config = dict(
    n_layer=10,
    d_model=256,
    n_head=2,
    n_kv_head=1,
    head_dim=128,
    d_mlp=768,
    vocab_size=4389,
    activation='squared_relu',
    norm='layernorm',
    norm_place='pre',
    norm_eps=1e-06,
    positions='rope',
    rope_base=10000.0,
    rope_fraction=0.5,
    qk_norm=True,
    attn_scale=0.098,
    bias='none',
    tie_embeddings='early',
    parallel_block=True,
    extras=['local attention windows', 'shifted keys', 'a norm on each head', 'value embeddings', 'hashed n-gram embeddings', 'a smear gate', 'an embedding shortcut', 'learned residual scales', 'capped logits'],
    init='uniform',
    init_std_qkv=0.038,
    init_std_o=0.038,
    init_std_up=0.038,
    init_std_down=0.0,
    optimizer='adamw',
    lr=0.00226,
    beta1=0.95,
    beta2=0.98,
    weight_decay=0.13,
    lr_head=0.0201,
    grad_clip=1.0,
    warmup_steps=245,
    schedule='wsd',
    decay_fraction=0.901,
    decay_shape='linear',
    final_lr_fraction=0.0,
    batch_tokens=32768,
    seq_len=384,
    doc_mask=True,
    train_tokens=153900000,
    steps=4697,
    dataset='wikipedia_en',
)
Each number is 128 + 32 x the weight over the matrix's rms, rounded and kept within 0 to 255. Layers, rows and columns count from 0. Numbers have three digits each.

# down: layer 2 MLP down (transposed), 768x256, rms 0.0573, rows 316-342, columns 0-255
# up: layer 2 MLP up, 768x256, rms 0.0633, rows 317-343, columns 0-255
down316:115101104092141151114082138137133096149148111159098082138091129169155151131152120214143178089160113055079142109129177170132095136100148135175092090141158126103096134128124126148155135122106114127141153105176084072181140129114098154086117103131084089132069092164154125137137097109113184147054091082156092099154100108151153157141176135150147058171112145139151151070104155136073107081147065111120109074108095117101103149094136148255169107151123135150110099107129113117076204127098122128122157110139092152189128117178124101088206139135131100157125111066131130118137078153163171195145134123150079103155125129089156085158188094178128172082112131183131148146130165121131079152208109156161139075121164121141139159104133150154080165150072098096105170147160198119107175109139111
up317:067145143179141046086117114117122117181122161202135176166127127165083160149163124157157142152086143148137153124147083116133104145077165115074146088077119122086098083140090179136122118147142131094178066142175110144172144148115113147132141099115129099080089085150139155084129104116055055101127088169143134160169086117099118151121112101124131078120082126114098123142097144110089103137108161155169132144145149142164077104063148144120155152109184117078174151098143143155139091121092143138177107121108173097149124169145182126132090109192112085074110097126132110133126052145092121162132120150082100138077149157146190184134123166155143088097129136158133139141128083145094106212158128157132088171114131118049096143145117141107157105147135163111159185157200119137130165101131093
down317:117123125173115086114108121121163131136086110098118110189143110090148144163083105172142093138135156126125077165066198157096119080097126148154150162137120134083135123119073130156083135198139086073077144158086134172131094145034110096192136138118166176179159135144138108165081187137145152105173117115195117071133103139173131132130113083117149108109159148151165142129081140166100125143132109102128130135110131156114143106137139119075101128105089126150138152156078133090112059112172076121127155172123162123150099105108091202128153138111146189138113114147133115139121164168125143111074151182134114197098096181173126170129084089086155133148150098128127119168124133147196123145104112116201118130152102104163101082139153087134112118161119112157144121101096069102195103153064143
up318:080115076146123104093159096134180117138153087153122120130130136108145126174118121141150117107044127127129159111178134138130124135108153115124148133113145197111189129074133132083123135149070133159124075183108116118167155125133148127139114104084104183100109072113039152122081096095154135097145087153193191103132087088129143095130167090100156102121117136116108150073166120096174131141165149137148164147130140105144134078146181139139077109137117123086115132113134081194186113138164141120058111147177071123167128145190107146115114115205131138140099066113093049179137136097096078142115092144126150112130116084150131146113102154115144071171136140113087123149119140126147086136175143110128070127133189134169130116087136164141179114087102136157168134158135086132131171123155111
down318:156137142083110107061106139100122138049098125154125157158109126113185132104123145139136149151096164083161078076106113095117190113106143105157099147147102122139146135218094125140085101133170089118075120123122096176120085118150110129186175110085168161076120112124174120122113077130146118101079125201092140134114192161229117157078148145146127133145100126137118139151123083121097158112141143196133106120188100146117126127116094096144183179150147176098137138101111131134126144187135131058131124157093180099085129147123093171117084189124078146093123144155129126096104115106097155161093120066146098100122098159113110133095123118197128137110161161161107143145088114137079176138138149164117142127159115086145102127179134149134129144123086145136090149157174152102092107130164090
up319:131136147131156173141095144122104074157138124135139133199115135103103073120172163102106097056101157123088141103097111095133135087144152156136104149145133122147115125116086135073102183083119198137173103188127164142145144108144115054118172047163136197101158102115113123074133128128150094079121161160128186083092101097179121120138060083152143134123142166111119085152112120131109152168013089108150112086059094174153079075164086187140148119159179119136129132169129174174106088093110135168088158124156179129119118161150107116079168105150111147132187123126172096095103071081122147154122134098110089135124107141126125193156112160136068175131056167187126154073131133129122127108214156154145115107139148135149136150151124138146115123106168136167155141120181099164133162072123144
down319:091087186163208128099150156091086167151082106143121114120157145144102175136109113130106175127144150104125095168163101160139135148152084095139113157214133109137176152110101135155139143125125105157118199151106140154119157145083107144171108086119063070065111143095171153118132102136101120133081114148143132149164117150149063146183155176112090146102089063174170149116092158082180062078138129084136156076131157193148150152017186125126116154139140136111144141061136140075091147167116193113209133159132142157132139088111186084156141124152098092121094104103103124094118121135189106176135105126096143123070134138174145122121110128119131116153153109091179105125185057196100142074154190114106131135153117107085122131118061131135159138089147056157085151170097164128173099072128097
up320:123157131134115090140158107178146066149151092136167128137147165159133153108095115098110107149114128183084161125157066038119091052151059190080170059096131128090135091128154090143173083100081159088161114144172138124110137164142194129140075097142120081144087111166133131081111213072072109107131147120140111144137114127177090097117107159169098095125123103126094126076126150132112107147112108216180151106111153175191094145126110159161114056042104164091125132124117101182156133105173117110160147122140175141142179135064077132169103114096157102087088111086191143121136075118111079088091107115175039146083091114191194181092122081126153131154116153216130107088153129112107131122126125151118089133200155089100130123145141089136194112177179137072131147126095188140177117108098127
down320:095098064155127092132091166133120133166127109172115081166124108129119188087181059130105101074103137179147168099116161175137131142070151178170093112065109163131164121168084131115217171102095161068065112138136129187132129101096201094136088150153141126097088148183157088158091127110153152139158130102143114144144152095100110108154183141103137134169121142137174148126093121180157078110136117152095110150083070147209092139069095026140137090163102127158164126153094171145050089052093100168133164185195083097126119161169121177083105166142121099123115083164153113124110121123089131155043111162064131207124121134117159184130181144134027143131189084129115099130141161190068119096113173066181157118141149137162113093118133054181148196181156105156106174116172125113088089119102099
up321:138153144176137144166157136084120084163075104111129155093138141147173112139129171109114180098124118199113128138106153128174104116100146107100114154129128090179083083144163162130150165114131196137111151168149134141129057174062165105155128145114089186169073140161134140069130066133162128157110152158163166092131159139164095075118114239109137055154111067140143078117121139081123161127062081212132115127070086089153148077143153107142106097110153147116135106100099106112124089150065135140095164166116185143136180134183145110137117141142065139200106079108154066072064128126137139160189133040163100150171121188137108127133054191119083107097120163094070160139121137149107132101119136123140148145150097151132098157090126195153127137119105119154133122129131145139095104094131123
down321:173182137149103097126156150157090056122155134139119140161084109118154155132084147131091193077122089167170085157150120092192131132143109047139161099125163095125148130143128128149076088079125163208129102132146132145100104202144171101083168130106124146113138166096146151136131146142150140108092121154173149106094140135174100108087142158084129124116116057097137106109099179116109129180087078062089101073088137095128102155120145124171136165149155141108133113126139116113134113243138146136175146136119136172082098120148123167072133074100143151117105091111106101157105163088165147083146130092117136128164118146104123149156138167178044072088125127165109152130057147078098187168101189153135217116147140141125083131102183110142126099134129100148133149174132076131162115157108097
up322:085152115117129116167146106150107102110155126096074093138073129140136129106165123116116139103068104152098155104123120143108131072122140085093098169159139176150133096134126135116146110129141161122100080162144130175118107133143105092118087106145041114182107129195113148123133165098152090177156155093144133189113144162119134188154151166204123141118135154237100162149109195150052073154165100155144166108098077161129107159131091111181119130131117144162143155166168111112105082064179140176150101101110125122121122127161159168137173159118120138102142175114133082075140098074131123137109124067140125147131102117160133150100111087125109157158110113092148086088112174070167149126102130178102173107090150082096098129139087127136171169057103151122185155165100071158146150105091084
down322:156146151131098127053111107086144173094172111195117130125153085138110103136152092172077131171110141105140119095170131074163071140102124120120107172150152109120140068143096111155136125097153132115132157106125107155134114144101115142164178128068168143126107092045126145153114191149186159123123176152092143123121144110171135113124142087132081130118130114076108123124089121096174154132078096075168108091138130136139144137115177104167127130191114104120156103162116114165093131160163152140118170154093127200108120128139176158140111139075100118120167118096104203130133140152105175157088088079129128141205059110122039074159160161092127147144138131071131167159135149110083148128176142116104116103196129115095102159161169160184160096190153064110165057089144038128117086160151110
up323:141116141127118171133143127102090083201145110108110155114117156173112143151200159106145139170088080137157107108113069067132212127096154126100100135090125165163158050104133084152144157101085134178134107088115076095154110105121166118097170100185133085134150147122140076161157158109116121169132156182145107139119081217125086163092137127145107067123113095152155099126128127135113140140113079081151172123152132168106091143117153115128157086092102136145103103138105143160171161116103089097128179136211149139115078143135041070110085216133134125151134077133162135074139144132098117070159093119100125172127162088122158113150123132119166163157111144118113144141167112144119121160104142083179145141153162144152103132100129144162124096133137161081096102080137086124218115125148107
down323:131131084149129137099120117068140074113083133100079104134118123173116130128126143115088170128143094136149166052118143136138173152140140109115193119133170163157183134156177103118143093147123143184071171078131091119145139171107098089158132144138148154134092057121103132112131162086168132087120101138099187084105137137179124122063101098118120113126142121086130158128117098091101103095080154133122133123137137073118102098086127154127185133163051126185144136120076132113168123165159180150148127161123076214193115126118156121141129164112134155099109161127116205159203161106131095061124089149103088137156127142165169144110187122153187123103125136114111107132119110146090158114137110033124121094144146052158115090162118129157144132138096139104082125111151084175146138085180097
up324:108079179109137126092126144087153112086083159174099115132067113125099130162110109120121092149145144171142171060098112213114130142114154114053101125093110117145127166093170156097155091125055163153147058079133140155137121083116173112099144101148110122135139090157112210111108165101157071153080152128107143076176147118127069078113084103106138151126140118162158112133178079124100164117104138157099123127106132128160108076096117102100144158087152134138117142179109094083180192129116124149111112072089200109160109216105066146168109116134124122097118093139187126120161140153165186138140170121062135164103148165119135201149089173090111138099115153113141137164123101122108114107149169143125137158106155112152143148120154141211176122147124167141140143122181096099161086089157139
down324:195124138125132111069119097082122148168092110136105136107097186115159187137081185154074115135096124152165057083136147162076146169130069150117088143122055125088148106145143103196160124134130112149118123152096153143104116133147124101171139119111082183164097135063148112168172149107149115104129141118077136154154085151106161141120079106074126091076145092127178070103105093121085135016204149147124110123103148143138192142189129152158157115135155083173084138086152129128114140137091162139088087120105096185160138133147121170141190140123120099084142169089142086085104105114138129188161122164109115120157096084136188139140102139099155140155173132118152156091130098116159141106125076116129153193126137159137133174163145138123123177081115140150096178123122120103109148146138138
up325:068134089183191128083092126126143121057120064121113147149097128106135127123125115131140178118139149132178130071187061210066129095160112165110126092163166112151100138115141138165146139151114120136112096130106158069195168105139158042097094114158106076066140143135131114147123168114103129111045165162134109108134176112073181110134081090096115113178073118191099100100113125139164084147164097080115133125110122188108085051168137091133121073128112146117163138161143125197182111081151125133145072103113141180169117173147076142116165098146127116105098101173151165093098068144129156119095162125117157118075165154120167170140174114152106153110117131123073119134152099154114110093127153086167191157098095132162109169113101100162106148135129166094154161166097098087107178139135157
down325:142177131105112119154163130109042140101157132086109141104083154127060108091092113116138132158142096115139146145085126154206173080142133118127103110082171091152119047108161100089143178146097133150089118153074188160133049055132092147057139121106139111095095145110138132138088151142110120141112130085110093175094085155190130143185167194136093158120131092152129220108157129108126078081141143106103148126168126103116154094121140075092156118150169118144158156118178180116090110134087134106143114133109139178107101114178155156087133147136171066040106138177073109105166113102188132108129115146131101145138127170125140133176139158193084171073191117153184143103172158178176158128129132136097146103089150125109142125147105146156154120156137088126099108168134121115118120137097198
up326:123046126151104145061155150158140082123103153170112125108149156106113152083152139167093162148109175155150142088139123176129094143144095142114139115108149089191156135082093155073127133093131090086187099144118169071127099107195162100065141067165073150106154093178095133069170102163144143116122120142110113064160126170142076104096119171151111127082162157161099108099186140160172199121143154142104128166112156136172075078128167098122152138157123145100098129139125112096149133086161135115128104078092197125163123125149132083168187113109142155135144100137129116114110091126148155120076113114157149127101185088159099122092100117141124136109103190102120093159146078108115164172089148162119138051146133116150112111119137110153093121108131150138115104111138151143138132166148169
down326:127118116165090111140131160139122120143152178100124095098155183116125126104101110074153134100130099147135138130149118149100095095137128125139101136141124087105097089213082164098126138123178123181086244130120124155102158110098141147125162144104143137176160176102155183151174115104077093137152166112090082101125129091157085132122165126121165125135081100100132202157082156114161177053133119110165140117176142132111155146087144151198136068132079100133153131093146176103098156138110136184042136185154137079126132111080143099131093155095132111126127117142103111194128131174068153141090097147093113093148109150092085131144132138155057130121159101171144135133145116115127143113124140083114156157178126108121131140140168107142128148135178083119132115119128055098101154117110119
up327:134141161187115120129118114140093102104103184152141167176093103080074134107096145048153164132040088121091092073099142112092168122155112138094104119129111125123116074117136128121139119132133146126062130127122161118159089104114080146156125153127174153120127146157137128134128153137178157097105129113159122128150131109152134156181083141130145164130134130172148139130099119111120110149117140083167110148125115096129114147145113145093144084099097107078119137083172117119150089088155094170163125090143120160151140185123143105205167124156175128171138131153102152126122152115091111088124124148160134098113147134151113105145129151094180130150057100137144132084109139132133135153147158149090131168164103148077153154073128163153170111146141127131167133086162107115133133107135065
down327:175122054138117134111139127090139146177135088134157102156164197126113123111123122110112186131067110134157135151105101122147182126152162144142095076153147101135192102090089137155145103139128147161099114151064141108148106099156100107102145147160130168116128104110097069194145086086123108167140108138100157167151094186161102123109108163118141120092111120118061152157084102086109138129068153151117078163138104145178133146132174122120116183119105127147157171148104176113108111090127105119118091140164104113168124137065096107129095149113128102124083198142117160101080141187181131102129126117178170128185123171116144155115162122085134115116090149134108094138116170133133109126127155079162131130112104066144132136138150124165082056128091155150154143116174120140131151090163141
up328:140120180103115137155177130146124115147118175147136147199146110096159111128099157063180140094129119123103170078164123088098123127121112176070146107093139113162100105091137102142090084099149166114159073115142129185160104079113173149103127102143170129142156120175155120096149146153077159152154122125155142137084120063116106085126094127140147143140107082112158062124104100118114200151176126071122142149109190131149115144150116173159077140115111167126146089150191135111194083108104094105116123141155135094124069120131159147149107121174144120139136090156188117134150078156144095119174127089137120131109169148089109145144107075064123136097041169115103117101118079153086130197172172131171077175166158101125149129089086142140148177180106165102161100129183112073156090138124146
down328:085135165111180128112107134079166077093125117138136104148157136120085130160177149087120126116092114088112090116173069125136113107138100117154178115104146106113114161104102125132169164163152152156121170164069127109099145093164141137141123125157155117125083114109139065077128168118127136200121096120097173125092124118108155142154105102112066167127123151134185120155075170088146184119115109169119161141096131147110144164177183110138129179124155121165155124132111131098129061089145155124135105102187151105150114140115101152167130143146126110149133111120146148140133119122100160083119160107090188206096145090148152142136123107093145149101133158174107104128126101121108165140131062099184151107152115112121120102113094128138094155109142123134105135130092126139135165107155121
up329:098126128144159055066122140135090074138132029124129186108126085159138146198171150109130085130122129127117122077166138060110169088120120147106100134138146110062098159183197149131093080129148151125080141104151141139168106152141141103126114105101092120105102102096135101151068131137126113099084125077116117127149146166137156124097164183075124141138118073159122061172127133130132084165071146094075137129081152162116112119087149118153141097136123140091148158137192087179143196110109085153162124067084135168089100130171094123091107136112126090129092124113108128123071103172124082108131139156163110113061158111167192137149148174074148106124114199165117184221109134152116092096134153205166122139130131158125061149157144117190134144118101159136167135139178069148131193159146154
down329:135099157111101140104060086111153110120140070119122167113089108121090107158174168144109061136149185107137138113105117128141130096120119179100113159137080160072152182090131161121095110129089124103117178101126161140051114128081147032136190122117160121085213093121172166128123136138142144155076125101134085153155127181104154149106153103117072075151123149107170128094077076142159104113122137103135147116101087105103178112091168178095173096075070150187148117150088139152144188129093098101146188172150033150117104124173171111155104173068051127165101148117061167143097124101126139119084153184140113192149099145134137132182138174118156153097150162169200164171160107109114142113143068123115062229085120100129137116169186137124125153129136129114142077127123054151186135106150138
up330:147163138124122133100171121139116168137085123144108163187073063070088099089098115057138198134089203122181112153127071138143147127106158145106081134058054090089165072115178095114143069170201136104106126119127157094127146101146105123074100155140145164109132121089144105141150153100129120128115093128095113130090095084078095143146095180083106071173147157144177119202082201132181127189141161119118115084165170157149109161117075111104100056141113203072101161124155100076167103161121075175120100135194128062178132117150097058128159139141163062128074119127070138078128076121131078063130174163154119086123205185084129114111141176093178138147108159160112090103155127146120102130197131112114139125138102106116116150112125126162133100086143169106212129149163038098178196044181087
down330:188130142114144121105242140064127119129141181143141125157174071177189117151137101119104173099150128128127129064121107182064101108157140118122116138106052119171065126103072121120138125147104194190159154138126216096100138156130111150109079112126121168152145098045095117103049102073061184146142149112178115147195092109098117160122076123102055102112083155174081114135188102100157177144151124129112155159158098104101152068108077203143107119107103079134063141112127089162158147122135092162105162103153128143146184124078156086072125201167172150106113165152108128150045050149156186099112119128106098098116151185155105094150160170104202159131123111203138124175160097159098115106156083168102098109153113088124107163120150134157124172105081137137130100182164101088135149120154190
up331:101116154130097126122137105135122134131031096135139183113172080100150117148111075097132147152085114143165192118123109126152133081134180084134197161128116156187078131132108144099135183129148152105145112080099138132203104097140137090123153145120089100090174133140160121177063090122164117104080118096121107125088076144095121136147081074084108121147103087121128088190120107186157201130137106131118156127148145067134137121130111137122125124108153099121089131121166120161114046137124117129132168141137094195110131148213079126152112144160095140118125148124119103066149131062123147141123108106057091235129158093128200093091129116160093159146108150101076180109151167061120073138103186122126145128166144109090142073114145122120111129072205137140160149120117101146161154104134125
down331:175142086135065065131139157043181143135126138062081101197141187157131190111119122120130108101085157055120108109073071101147134097158083119134183112160138146123148166118159107136045120121130127129168154095151116117148140164190151153120188146078187125109151099128119141173143168168160113074089108123082137177167185128144113113190142159178114149123050084084140123074126127119141124097161099116089142109138093094125181167098146098141161175192162104096147120128115115148108089170129080135137124137144139165082111097146152144134156110134156205090159144163140135105080184135133120168063068092123130161163138095117088085134118107133100144136080163144112073081132150160121126133134125109126139136167168106148068172083124102164123179109068171099133127096144071164093127131148172
up332:103118113159132107119079070149082145145154140159156123125126151072088144128207135120094168149100153182179164169093135128125074115094122141116115173136072100120147076110106189084100136073165114190145095148140138127175122128095145142103149100130130140143164123111133141091180099109049058134177084114076139185147112098141088196077126131161083140115178130149091155149071153136104172135078116097200069209118156150187107112104149084148103122122168175166119136201135113084070106061096087160181153113140131131127091168210102101153134188117139076109122098178126140171111112078153109137087151121138088163147139147145114099095134132104120087114104154114102136136115071151077059160174189110114083143155156094120167110107134097106166096127176147128123126076183099173183082084110084
down332:111110135101156117165097131164057151150106159123083094148098132144125095118106105182105125089137153111108141137109171145147097140127167154140062101117155182061065171083054130166117104154175113096084143135178157163116133113155178144128156150144175168127158194166131054105108184134184166083110146121137153096047075180138152123104172138132191143160096139158129126088152091143108116108103168139132074122088127092083096124120104117147168201075063079124171155054129112142123144161097151103120122144159118149111155101154075105085143177142174173177172148157120102123157153146131159102180147089110094154130099195116070130104108185135122167182209111093098119175106100072148099092111121117252118098099073132129111125161112149136149154116097093141068141096097146074118154170145141
up333:114128170100149088094046155128144105104171163153107137172101127102121112158194122128085126135126118094168118122142138147109126099147124092164124104139132096175203127126123084123160181114103127147152071162147164157138107141174152146138120087091153095091097114116192085115118127107054154094093136165110108130114157152090131118120138047163147090135087134077150140138174192148101111141148142124152081134150147135088156092099165108119115080143134207102122151155123134176201114076130133189095077135120110101118142126129083115127149103162114096109106104183116095081176074121119135161227155125115185123110173139129190114115138141104085160125098145126063134115123015146131100119160113128140105138128160162104133186076100113150154149150108144101127173109153133125197151120146150
down333:123082143152100130083097108148133154141116146132166130114152097143118054138095149162134153108089113132142113121099122103115159156108108090106108095165103111105111129108133167140106126147192121178193133169102095100117093141118194123157157145179188127165137095107084161148080162141093118127102130102172120163148101107111102148159213127133119160079132161112145111115115135124128138049143114101150125138138113128083161114164127126131138182102151137066150154059148133150081132139098173120146060082146084159171105140142152180128075133147127089117139126166180107081093144042155150120120104170116136109110106141123162127089102178169156153131230146109122141143068168142168121144101106117185113113137122170095164096130099164105120149141147049143101125062157080117087124129129189
up334:069119132143077170171132095123100129075108127124117196189094107047112148083114136106080099122121115085123126087118142125107147121155133198081120165145060149113100143095120123123100154137164113091070144149113137126128105123183082105103124135075113169173165134073088101119119113147133111110083149115126108126086134091132145109128158074126077150117143106143078134127145122105107147136129130155118110105132122143084158089138128120119154147116113129150116107057166128092124121149131144105084136077155144165170169119137157150148151114189140173160163076162111148142185114124113144078201150168128127111167149140175120123124098101167131167097143129111164120158126069152124127169106127176160092158154147157142144133084144188184129110134082147114152108093127148064120170120117113
down334:120118085128125137117148078188104126132190100152136084162123104081141121129128079134166117077156143177154165138128108107177088130058157088164128151102123158105130133132150156126097117103100109127179167082158150141133151086095187124129106137176107102161139168150168115144158114106167108087135127176111117142103120145110129111122142126113186136152110067152149120087084140101148111132103133116081144176150092150128094158098095093156134141130139147118110125145092168127115119132137112127137154100164123157118067115111120120104170134110110069150134130124053138128104162166195119178132107138112127206086115127091155123173180143103105103110205124153096143145101143120110136080144163123134129129127086117123098102128150079149149143134147205120107156101167131134117093136113115
up335:103152139115125104078160122103149112152133115114118109121115116124139135096121126113107132132133155129149192141149125134152131136157145107140094110129144101141135135085148150194144118130164195121111104123097090113135152079175190146117125059148135118113102118169125129097131149082114155113077127168160155153105119160133143046102148124120109135076081150142127135080205215107100153127119146126123167143172123118123097123139108116166107057119123166141097184155164151134127110128133127162154108095098149146154131137122146107105146180123138082151151086134131070127125109169141060110174070094183102070110146166093155123086068127161107150097097194115066140104132079149109111160096122131102110085159189168057163145087112114110098131134134134116117136188191149171146085090125162
down335:088138092103096146130102132096173122123096169108094111107153088184140113147097131069111111161132099095111130140084114079100130199178139095097103125128133125139107115137117103098109146178133130147107169141144155128095094147105118087113148099130098123095139161117144097170118113126137223151157151105103132052134123195171133128144179145130116150113086176059137149117073142135129091095087070134139123079068151121126127149124159174158141100138128132136162123135109144144122184141077195129150170126176112187102187098093153126140149177100154145142136123103134174137116110090133121102135135142136142141146105121132139144181150136148069167140180140142127144165094158101154098072175108139147144115146118105120148093125133142132118161063129091129157141081171172139081169146098139
up336:106112088188128094111138161095094111112106119161153143141115134160157098143100160162115149106128122126180120106123055161203064115120161060096169108131115106121136097119078148147171159121114178080153151171108174187176145113130151079085135159069123123060157142101174194130148157144149108103099121141127128150115131132125161147097107097124121146136105085134165126216138139087090141140176156106135110104133154146145154115086129109206108104087155120173131125165180159107101124123120099156174112111137121108146099101152173132158126123163103140151137155129106147085117086099089119165122158096106140096166177117137123125098080166144110092124081149124121177174161131101063112104165119113118059115101095061114125112160138106167104178084141129154139113131134086095154122165121146
down336:143156117120135153132145138158163148133117130147124107182161117112120152107152112131174145125142142056117126118132121068141154087118129137133151149078115141125070101159159116134108137191149171098112147131154107141138194109161120192101137110128178107097094110109093141100105118109191080106131146130104082156103111142128109179152129077145162131082170113077138194103103189142123076170149114146090170099092182164069139163157103076115180126151112085097136159128116143104138102115156111100140138118118139077126147135107111148048191124178151120114138168108126139168118154195121135105172115076075109171121104125100028134085117105146155131142072106146058115092142141139145153095150140150083113120168088137118109126134251131176118126134126105135130167147148094070149107141145141
up337:081106166186117118124157146107089118119123113133095167104113078119123181114100149097128164156178106088196126130137127085112108150137165156067128133122103076106125079210123131143123111145121143137131122139172119130170107161105121178134167149131134060142189120163127111058128103091137137122171143076107085103142177143170058130100149198098107106117135106213140115094110200130118076128074111138167118103121114211159103144096115093133099164171177117132103108187138092180172141089107059121126155080136145150119144147090155104094063127133176154095132101126165112156151134117101142097125138085149090151111155151165125131108055178073142026107111085120118138195104099113112095188114208111144196129159066158141093133107187104163148104142160153134102109104096073171116111132100099
down337:150101101141120155117134056116105171146142145137171105141133113088098090089075088157117120097092147174124159133122120153155161089165073144114106131109144155081145214111105148190130145148181119099181190151169105167107090059171132100118141117152071164112124082074081103138115073161167036075135136103173189142123068152084110147100145032120074161155124109090073113176178144080125114102065141117097122189083169113081143140103094136105126169149124117154169180116081129121124165164142154140147151110170077168117087148117113154146135169116144097118107212111091088130099147092138142125082179083120072099148116158110125122127146084153173156098137118164161100147152127177146134108173156138156108102089170137149146106160111142120115126101174130148197123109122131148135133130178141
up338:143165132118132085142212105149125109144141072176151127172180097112152132117147191131167157101074144182129171152179103171107188175055075148172113146122143139106082102111109201054089155095089140178143050087154150169144066127171150094126087076138154121103186086178106147094104139135124116120165160118086228102098089152070137195112137123119110117190088136118134143143112094103128118126098155069087081151114121093235149127116130141122154083139162068111094134217138062139115139142125090139151093096205111139159065122173120143088191197080182159153168138112104174145178167105159143072134121032070139138081129123152113124085110198108104166090113100137087207174060132147070075092124147132125123057085084143080126138121192066134171120129154156174121196100114095179094190013121096
down338:155143073140186132096087154191118135146116204121154115100123070083164102102138149148132094143119199125119117106148160114154073055107176119134105128195148108073085158136109149116078136074144117092102169111120170094064170094107155151101109113090125139107106126126224129079159167158178122165105119188116133103107155160146205074073143182148202138174134133087174138114131102125106099119137118066125083115086119105137160152032112137165111157168156086179194136069152085067121120116121147101167183157178103089154103130136135123154126121177121091096145128186067133113217155120137132099135141137098131122154061158126071138186148152115074118161167120168127151149186139128107120106104137092138161087149134111104111185101114166150171116142154068109139050070084132148135156119098119
up339:101117111156140104117182106148170147176100125101130125121115133119104114159071148104192099104188181097123135115145077185155153139125145144122155092129102123155200136053137098158117123150149124063119087151134070066105060103128113070125138155114113144104098069105115228100164121115038145071080119125161169105104155182102141103131146104162106129119096102094123113098135124126117122141128109095157101089142157157164112147095192162149160142146142085124139086167133153117119118136104156124167065149108165145130162156105151152144145127104147164131175128133135086000127121115121095173103083137119125081125135135154116048115068177139122192098117094203080158120095122112078136160180119121154154110092096111167171128105182161084128097166148132130127182178123164128151136113134197
down339:122104152130123140155087118108093092122109107099118115164100120098154131138127117059110138205118125112123107148062160113142102124176100099153156096134149155137077103175148128093034089138177128083075107117165190160090128170082148077088169129066116102129175073156148119121115193091157113127076140112105124107108166154158113142155185125124182134120118116160092116142148150072185117142108168145124080169136131090153169113143131124131118124113109132095187141123067171176143126121106153133118146132155146128153183143079118102104086159169166096168144114134176172141114106092167141130164163096150183189118105103089134179181115153108090103107170196164166090179130117070130097116147142158127095167130120120074139109139192135110170113117105139198059135055157039105062151159128128
up340:138125118114167092113136133120078120125080108162104190136103196148129131111093091103145118148183092158151101110142072105177143190134177158117114112072118126086130086134089147165141062139052211199116109190166219138165164088118086055101108145109158097130138124159155119108129109125066178126067127121102101129100129145121156133143119175133153129158169142164095110136085165119145152162052102077147061055098114146156081156173105141134135079193203086116112136072102096201163143117095000168184095128130191108098065159141096123142126122114138119120158072062152157092112139141155116073124172101078083116102155113144171187116034174134166098176137112089108096079146185086123100136140173105165163135147071098186166105130129056159117138186142198144153135123091076132127111173110094
down340:115138124122164114141156125101096080169171136090148147106098110115145118097027160175125161150159112129106169149131140157155107115169157097110136126157123149196152164137076162094104122139093149134138169173177125191115155160179129154178131079140068170117164101043151154151150086144100095089107125107128149118202126083085053134093126048128105119135147100104082096134132143155106115091129064169108092106145172090082154173128095150155122096204134092143180122095112170141104147176118151120173143129150157173146061153057172123128199084095086136175157136184157161107128149166153134130126143028088157142162116102064048133096178142165146161094159130168117198190107069137125132102140082096084114151114131109118175060137093160086126166114118141092188149059158152076072173066127134
up341:149114140096058114116110132119153116135141128157110148153115169162091138171106174089121114116086102094093139162069052121118133146076195104122151101072101148159130167111119125120085097064127114199097099092218105131135122123146111191077138088189097110098106088177157208155131176080132089193079139161156145131116182128148099165119119104076112086140107106077152137071141124108160126144145126140093158178114139116180120135092177092106099161088158175116158089144103094145145113085113111127159154130130109150075176153179074127139111145114100116157116119160129123137162149156072131162135128113119087206125079129159152100109136155133167113104117125109127182108099133088138114134129108152057119096070158098079149112148128113183111115074219168158196106153176156122187109105162096
down341:134106145147155113173177122144098113131110073145099086184082100069152158129140141157183126096082178078137184141140156148111127148214189181131175100159142132157058129139152081147171111146174141086155164104132159102133143142127134152190132088133201084087171054085137109115141128151172145162041165092183129088123071149161154088125095118106102134076116117131200086090141148116093086082083131187112145094141112110102191133106091109132174099115108176078093134115141089096049122110164112140121104121098140167115117109172204165130126055159178138071147111137111205125156155147076131124113150160075140145108122192111098139162149141154138147137143213116102080098130118140095181117123126090122162132159186144132149108107134122098116130144167149121117128106116037130096088121088140
up342:104102114178141138119095074123143086097084155113127147164127117041164118158107153126133137167095139144119134117104084131137139119122084091193113089138107162145159083172123159070099103147094100131082093157138140152142142114117137120089128105150161152077171100207151126140180112119094106104149115144069119112106184111138154133106121137140122106097174146147116062144157158065161170141106124180191115134147129125179083137131123158116079142118151120112124135145079149153137075123109115073108091127105123088122170100176127120173115059106157151096097092114120144151172144117127126119096091064163132113110169098125133127140105171150199113185122104163092135125127156136101087116104182154132082118119089094142122163089112140128133177117102155203135158103128125150160130157131108
down342:099140118060124110091147134120144153076121147096122169096160144116154105147089156172116120125094103174110087132114123122143131065119112094166097148143120079145154081115108119110194093127166126086072190119146132096106137161147124136152129125106154138070130112084171159127149071141121090110154125170093148151110104130129103077082182120160109115127092159084160142173123147090142114075101120112160152122137122163109159139133156120186154151147150165188201058072168089111097110171154189100134104183149108156125147135077115170165181116166134150105127130137138170138102150151167142194169132122057183134126141124114124139131154078128110127114206085143094080116138097132133140148093135082170128106202112119126123154139150091084103125118155116066120157140169142095119147106132127
up343:103094147182116104138104057131112131169160088107125162142083163130203175209128115150124098148065165107125109071190123094120132127111127145147100132129110134125123094097140137165142149149137099097151083175162110190117161155188132167149122163082140062142104154158116110097116211137133141086105149124117112085074088172086092094139122131127118103154118080115106111195137184143114114151092090152092113109106183146097090092113085071118061130119098174170104138123152104095146156091198107101141128096084177154103127121154071153101156069139135137099103115092086187101135072109092132170183154151155098099122137085174145156154072176167179152073122139166092156135143109088096114144166109140176123138110223172108119160137137136152192159103139144114108145170114062140179121112138089